{"num_hidden_layers": 15, "hidden_size": 192, "num_attention_heads": 3, "num_key_value_heads": 3, "head_dim": 64, "intermediate_size": 768, "vocab_size": 8192, "hidden_act": "squared_relu", "norm": "rmsnorm", "norm_place": "pre", "norm_eps": 1e-05, "positions": "learned", "qk_norm": true, "attn_scale": 0.196, "bias": "none", "tie_word_embeddings": false, "parallel_block": false, "extras": ["capped logits"], "init": "normal", "init_std_qkv": 0.0498, "init_std_o": 0.0, "init_std_up": 0.0498, "init_std_down": 0.0, "optimizer": "muon_variant", "learning_rate": 0.00977, "lr_mult_down": 1.5, "beta1": 0.95, "lr_head": 0.00702, "warmup_steps": 22, "schedule": "wsd", "decay_fraction": 0.616, "decay_shape": "pow", "final_lr_fraction": 0.1, "batch_tokens": [32768, 65536, 98304], "max_seq_len": 768, "doc_mask": true, "train_tokens": 216000000, "max_steps": 3391, "dataset": "wikipedia_en"}
Each number is 128 + 32 x the weight over the matrix's rms, rounded and kept within 0 to 255. Layers, rows and columns count from 0. Numbers have three digits each.

# layer 5 MLP up, 768x192, rms 0.134, rows 109-208, columns 0-63
121147030152114150192168177111125118161192130040112149101140104142121105092155131157172126138139130143124114112114118134077108177121137121135116083127160137180141120167075114129178205185225068
097187083139147159130159136149177128164093168042135110138104188131119161117136141124174159150134058051098111114142143229124172097157131145096167097120098082148160105129168127182088096130171148
180127077180142118109176023073124145187185102136109159146066134192120137144130149132130175197091058118098094101070098158213203185112139165053079166126089146110214194174079116132098124187163088
172072131151152146132168164136150103094137156080156152137124088202183127101089107084075168167078055109173093147116058137136168136070129109058132157167168174142135138095146112100152107168085111
147166079138142155176156167095149164136129076097128105156175118141126117108118041092088147115155182083134151121142121136113135121149107189177089093168149148097148180111058140168095183139077100
132160091168122099081147185152153091057149107074122081189089176110123131145143166184189181081093133194090121124117157136099131124091180036094162161111098149114111074151186144082103137124149112
100109106158140139103094142166121117165126157104077092103106154091080120160141099139141082125147140119097102155157194105150123111091124208130078118115112140079135113182149155136132063203084124
184195094150149069138121079063179102126185114169111136147190124082128224175134172166082167130126086112124077122098072181105165138048114113129117141133152168144103156098156167134191158097183133
116150131130118116121131130129126139128133134108135147129129153120142118116115117111133139129131117135125134116131122124116086114129135125127123135131125128141131140135123112131132128130136133
117129126144127127138138125148136139124136136117107133130140137139148127122142123117127157119120109127134120134132110128119125119122133119129124142125129149120128139128142123124136130137129117
163112108121099162142138129149101154138065149125143083170099114128167162159113108113169147089057128135121073044149156099084149111081163121195221146230143145165132136104178148063171222131103160
121074112101151069139119089204077117147139144094082179159153112118077211150105121141161170090103103125111111131145021085130098129099049118178128158161228076155190164209172097170169224165085121
086119043198125119132127092116169130161073142121090140118101164134137143101066125079095054130103153130112132159169100093097144086201159124145161134072089100082157088170145087119169133153136129
126132119128133135118115143140153139135122132125131130126113134143123112118129123122132135139130138128145120110153117125107127115114115131134138138113107131142127138108139123143118140112138128
141105115128135142121135120127133122089143152112120121110119123119138094101111123124126119110127126114137103125130126129110120112115133132137129145116150117141133132138123133114115145143138129
118101148129063207156113111154140137136168174117068063150044084210122118140115158097123133090136092117131115129117145184124151113143128151155101125120145213051111133110152192075154084163135146
106127104130112129146121117135129146132144122126119133125130143123125131129119117127118135127135117121141124129139127115131128123134131142142126141131131133131132117120119117144120126137126124
154173123112096028210171127134112107040140122159105094141184114053127052125137044156107120134101158104116060093137077098094158167134138140180147104107174159131076164065137063140124166121080067
082114100059027110122141236086137183111154164151112123189136052134101098166220090161119143114092184047156081168201139172077151080066169156090097063045054149124130137137140085142070117130136163
084224148148122158118128113125120155176189147184140150115124116191210159169104233161109190168129114075171136170102068132088068165189087121160093229128224119193093110107156131160178104119118134
145163094075035135196135122144050174042121141165083166150065131139091111134129070100102135122200154138124093188175151037021115033126129109158139120185136184150085128179127093113113162172136100
115123144107119149157112137096091147100089159132116134109113165130088106141071106124121154125150138119134089188153090202116138122146142089112162133166197178137162055138134126066104146167155139
133135108124146124123130124140130132126144133124126132104135133126133126135110145134134120131141097120142135125131114141126121141108150120128124139113140122137131120117139127122127120108116126
165101106096127174120116112090079086124107173068147185161143226141130126164160185099128151123069101058083129172067088062027089115117075144131129191139085184115069159143134065125097097156109137
099134140083139114128104131142127174190148071110165143096177098133144169195167092137122169125086056114055139168143155119147121125128151131091168085144098136102161127126173198116095115191152170
127135124126131127132128132133123126138124132134131135124127130133126134128122120126133125119138126121133128133132131134119135128125137118129128126117132129124131126129127137126127125120129143
144131161077147143224151114103112098114129135103134163137203112157160117170105130147161180137093138106131104168170130108136077124146122091126170228142124113170145164127154213140136107147146195
181231114101151078180145172091117115157074116154134135135180162111091168109062109142179168135039127097111082128128149105119103120105195102157096104160088155092178190071210134153162124101177158
111112099143138196138132141114120150098117179123085183142132200159121125148158155059177089124105110160171211153114116104141116146132175104165163095122164145139121140190159132119146106177105145
077089137094221084149159111128145097130186131089137087195145120137144040186190210062124203134111148087127114169199160133096095084121110101195145179129181123152157170120162078192128141113148055
097130138083179134159171162110147047176096139062131128164156075202166089034117157109150140070094166091175165127169158166111140098123113120156213126098180134153091184114160112102099112032092075
068143131095164206138111174142167141154144133058150138077087129135096128121110138148203198125125159152046126121178130117131136101158172137182091087120138145157138143031101139102181122106171128
112136151194092116116126106162110144097174093128172108117116174135131170213026130094107245150132029138070082126050159088080152202104075082109104113113161112181152113159174067088182131143137197
164113136049152087128210078124100110121095144122214097117141166086164130169112103135183148138105115079129116208093148140102118130133051125150153116107147154148168132102163116131124046137115101
072149124105180176150036122131123135154170194162089208169130116135104143156096085164146152088178187102126138153189200131132156118157087166111121160173151165125100113133060142148119141089145121
118156155168136125183128133145130169157096114114057162100124166159125156218084149092095226126136122146120149155065057106114139149176087152125117092156157114132100087103141152100107193109161163
120067102167104109103104123061138149127099125106178149170090190129164130107153186163125164131141135123129107139151149187148144147126154120140124178128155135127145110131107129101122148123163146
101199139191103096126097179106122183088147103141107153166147098165058135130100125097106134106127088061150098132119171156090145166129137069150085108144155126079237162155150135163156083144149137
124136132134130116123131124131128125139138130121121139125115116125138121134128128137129128124134113126137136134124117107118122109124135119136122133129121127133119134131122119124138120134125136
145133095069136175097150149097122188169070146151119138105117155137119114161050152207189139187093150152169138124083090103213100115158183151182164114155095107184140150126111125147126133141157128
157086078175143116134133136093107144172130155116082128128121137148102155123135137101134135123124159160106127123124141089160181157079115151125181128094106148125146166130159105108098133166119118
107114163160135130160105112165108110148161197112086122113147110138148084191126157133117110112060088234136071165168155152141186193165174056161157132118179087116136198096101090078181088097145125
111109089144137139102119113141132180156042166070133128153142182127136151117157158107085154107131166214095115105176142105102202137140140128121161106162126090171082190143128161115142131114062163
121122120121150116149122138136129131128130098106132109120123151122145109119118123123140120131114116120132118136128116139112123134144167121127135120135120134118131137119135103173140153111108126
088124074122050103101133207124089164097141082145168143172098080088075109132059162137209174147145125149118067120156120101134162140131122148137099122133118162115116068132082095199176064068187144
136112094148110113179115103114120139160142194101108086163135063131119113151134062085101178109119128110158139098085141151115115121104113069178151115166146159081129130127126184132156138109169129
102155114098174128172168084086123109114089135147167145123120159141212064112072161131186134103074135086155133140161130115106139137143131050204085183079174121133126107062069077177198097072178095
093111133087106094137196183173106130124199079125143103108114116140166139097122131182119140119153157120158133115148107102130165143078104104152122153059104127134146138187150122095130151102128144
150116122117124121158139145138133136142138114130113123129116129124117127141128135116122129122129107127124135131133106111127137126124129136137128134114135115106135112135138117150125132145125127
057108152122147120132122087059139126146120129069159120105145122118145150161181176165099166107099118109149136128130115168105125094119088102119087146086126100148126128104117083140130116080152133
117143110123123152085141104129118150172147157086130090084152134052079129147082083148127162096167115122078097240123106144120083061130155087208156142083112096079198161137005095145247136138164095
095216044048107154196091140096142134151153164060108192145114104146173090120146117091114130188095158145143070100154235144054092057157138066194169239168090170101188158119068064179163116130190071
066091130104088097140113162119048132116114163070105123076124148088155142145085215079112158123104094144018147195158113152087127134082197090143153135098071165134098097182045133169150072132177092
093079096175117136063173107118152109165104181057156198192113164108112105170121130034148163168122120129086055155081111057126091134099153123152196142127202163160181156106156058143129082114124132
147100147148139105124178128159131157099152114079140077109137169119111130054233135177187232121086080097087109063119130090072131073088123090106140134110160208098086129124177083140160072150132129
143136130132132127132125124121118117112136140138141135123105131129132133120126140123131141128149111121129112133118127125107116103100136110135120118139115121140127131127118110147132131125138132
085170098173189135207054134164089125196130156109061099088121136123142043097110103137182106074075104157120140144180109105172151172170127166067073180194122171065130164124089083164175195112131062
084114123107089131163137148189144049200179142112184137095102092054152105199134168073149209125062087058081120116147169156126124056092057129095094142155160126172135128117158090168124066162144212
131162137144137191215074075117104159153185131109110147125154117087157138138155062110104067126178121114141106159108107107135139127154142128229105064115117103081136134122109117166121129189136129
126106129083158184161148154140138136189116170068061091167137102157082114167125109133164091192167135134104119104149101118109139174140101109150145069124195104176137105087108071085157147050114204
105116180150081130133137108120077116130149208145110162172097156109126117189149112076128192179198168131057090161142144132095072148024033130150095172223191132146165165208114094239141185119107117
141123114137170156180134097159157144159141158108168153082162157146185152216064091093184124068097119092118159108093151163101128135126114099205057107154140102129122150086137103210172123102140075
157125168131135150154211106190158138106087158146120125128091167133186149144025100096113119087185087151133128103093103105094121156128105124115151190128147107176091143188125061157173099106088147
117119115149137109127117128118118122119138143126127140133143122149119137126118119143130141129120091130131141131117119135126138101120145118139139143135118119128143148103109119137138119120139133
117121122113136126130136120122128129129124132127124131121114124123132125137116132120130133136125132118142119129132132145128135132126123130129131131115137131128131141120130120125116125120125136
117100089235150164153103139087050119135180079145117183098025156113120084078114139178119098177128144117107119124178138065120181152141103174188194115151164068238119161226000111081168124137149078
133130139214116115089113097152186113157107115086146086111084139128125179114133118156212095112151151098098133130125129116084192165115112149159142084120087129139111042113163121135122141185156107
112125088098096079151119140115106114118148178112177169206099133255109154067119184172143193139098107122095127149127149163166083029141186090199140131153129133200097126228175053122065113068119133
172106057129098113150126145102138112110128107092116189115124103199068117141093130178148157164117106153102114186122087132107138161048154159204136141076124190140094120122135085119147125128125107
127147139100122125133145121146110119120114129116130122133125125126120125127127118108142140131138116130124137109132116126128132122116144107149140125136113122123132127111131129130123120137145122
076156085090123140125159137106119098085122096103104139105104140034137180098128093170184138105140139132141138088155082236130110050092145114112167061139223036058138131120165145119063096139223117
127120117120137130144137139142139130140129129121128115128112121135147128121134117117127127125114115138135126129136134119122136119116165124133138126120117111156148144128138142135152112120136142
124143123139128088112139136138134137124130128107089098119120151141151104121124087132111149117139114114103116148112113146121109101120125129111132133125117105113157123155125160152133128131110118
126104116112142126151148118148142125152140125127122111129112116118124128123155144133118123127148096124139135124148099133124134118122150138116132135113114142142126121121135134130111120135123132
104137124117125139136135115140111122109146133113126119146105148119129170105149111123141135122129129127135124104122114109107129118125113134115098130136133113148134144117100161138129129130108149
172081166115125134161139136095128142167170102122159093146095115154136136127112135086101125184159105138160125101131126148150186110132153117152168166200100175095165128137142142094131154153177108
163156110180148051033143077123062091159121141188134144126148139164098128098112144168134153182129148192096149174143127182081092115106106170097060128136130167145167152201153169114112103100129114
120085096147159160131154107139087195118141139127115120175075145083170100101134109089192106075089150134108103162137129114153197104172120180111146123192245105186150123145136095132122161108097120
122159073135202109175126153174182106123086155160081141160081152115153130123172134193188207067087095119048116155195115091159126075129035103071137082109121152029163092075025139094133138070122138
138116130130137135138120126121133129115136141114134140152113127138118116140129124108125133137144111143145106133113116144110132119115137137153154143116139134130146123132127116127148125125129123
140135143112123116139134113137128129113126128104124144137118132116128124142127134116127139123112099132135132137125128135105133147136141119158111104137145136136149119106128136123143110124127142
165132095110138082157133138105131166137082121111104164103069137055110076163090172109102155124153105144102146131134113067148161144160154123121155155172172074211153058075163071113142074149092036
024164120101109134176133141140163119113111087087103078153103173125121176101152122136109122163160131118165133118164126080129093062122215087049144186108122128152083138103109164023201133131206186
127108112147146111150145123122131131129132142121136145128116116162140141121131104125130133143139119135125130118155111153106122133110134147122128138118137122132125134121137132133134119125132107
153114081110114126104144056197123152130148149132123116097075055101112137149123207148141102202157141059178105114124109168120133129053166194107182133095107096063179155067128111147089122061117127
139144120134118135142126123127124153125133140134111134142133119125139131117103110138117153125137126139134101117131122131118124125129120121121150127133131138133128125125111113128127126132137140
148140127170201123152115150147173171130145133130041146106038193144099125150131188091169096140138127111176153072129089141083153107137167083204107100153173144216190142147157114118109114108157175
129123063136116108143112076079165167121126160105061065163226103105134111125084145118078118106144198102154155082168155143145142109156183104105152097101146123145129148140161116117215054104181090
111072077152204120142170107141107170052128120155139112155192106164108135180138153146046132121100163145135126158176111131102168111139162108186139117157185121203100160177172172000120116093109118
119136120103132116133136129131111125135132137119118136127131131137138118128124118124135130133132118119117135131151121143130120127121131124121128138137114133135132127118123120132131131132136143
127132110126093146161061147166105091138170127134104155160129146164106125097171112179156154059183132118227110155093103100095143141102128103140103131151184132164080118086029112062148091231153070
178169138083106137167159173117116143123144111128106164163063114137095159130122117171098144079080141064155046124140113105216134148112107127120137046144210097110131132087157069164133114119117122
122127120134146127125131130141122139133145136119123124129134132133128122137118133143124135131124130123144118120117120116129124127116122149132118116121137119139131128128118117128124131117118126
122118123130138121120110135127132139141120132118127115142134131128128126128123138132134132118144115118134131121120119131127138130121138118142128131133123137119159127141133128131126125130122141
143083130130133153171148094172123144128159085079107099158058174133173097076143137063153098089128124119183148165165161137108095101159186189135143158215129154151114126127145120109147088095104123
143128130149127132115117137144110122128158145131120154091110121124130131098132123117121131089150144116129119122126124121138142074118163128162114116125133114131136148119131097121129149138109130
104098077207165163175123106155190107152126131107085142135173126163123136151214149119185069111082088094179141132144104129126162129125187067143184069089068096108137128112114155081188123154130156
163123130146135178123137061103123144106182135132083146154068107182129190156131018172081153091224108129069111131126174125095174162088054096136241106130111120055146107128099137096092128127092203
168148088173124121171193144154130115145145133132135136132081105105126115028109164176158129086160137091130105112118057141144105129102138128118153085140202114131084119148109131133148111112112095
126147113138124128142128114126121151132130135130132130129135146143138126114136120132127122137125115128156123146124125118115125144110133115134115140145135139129164134117137117116141109120114135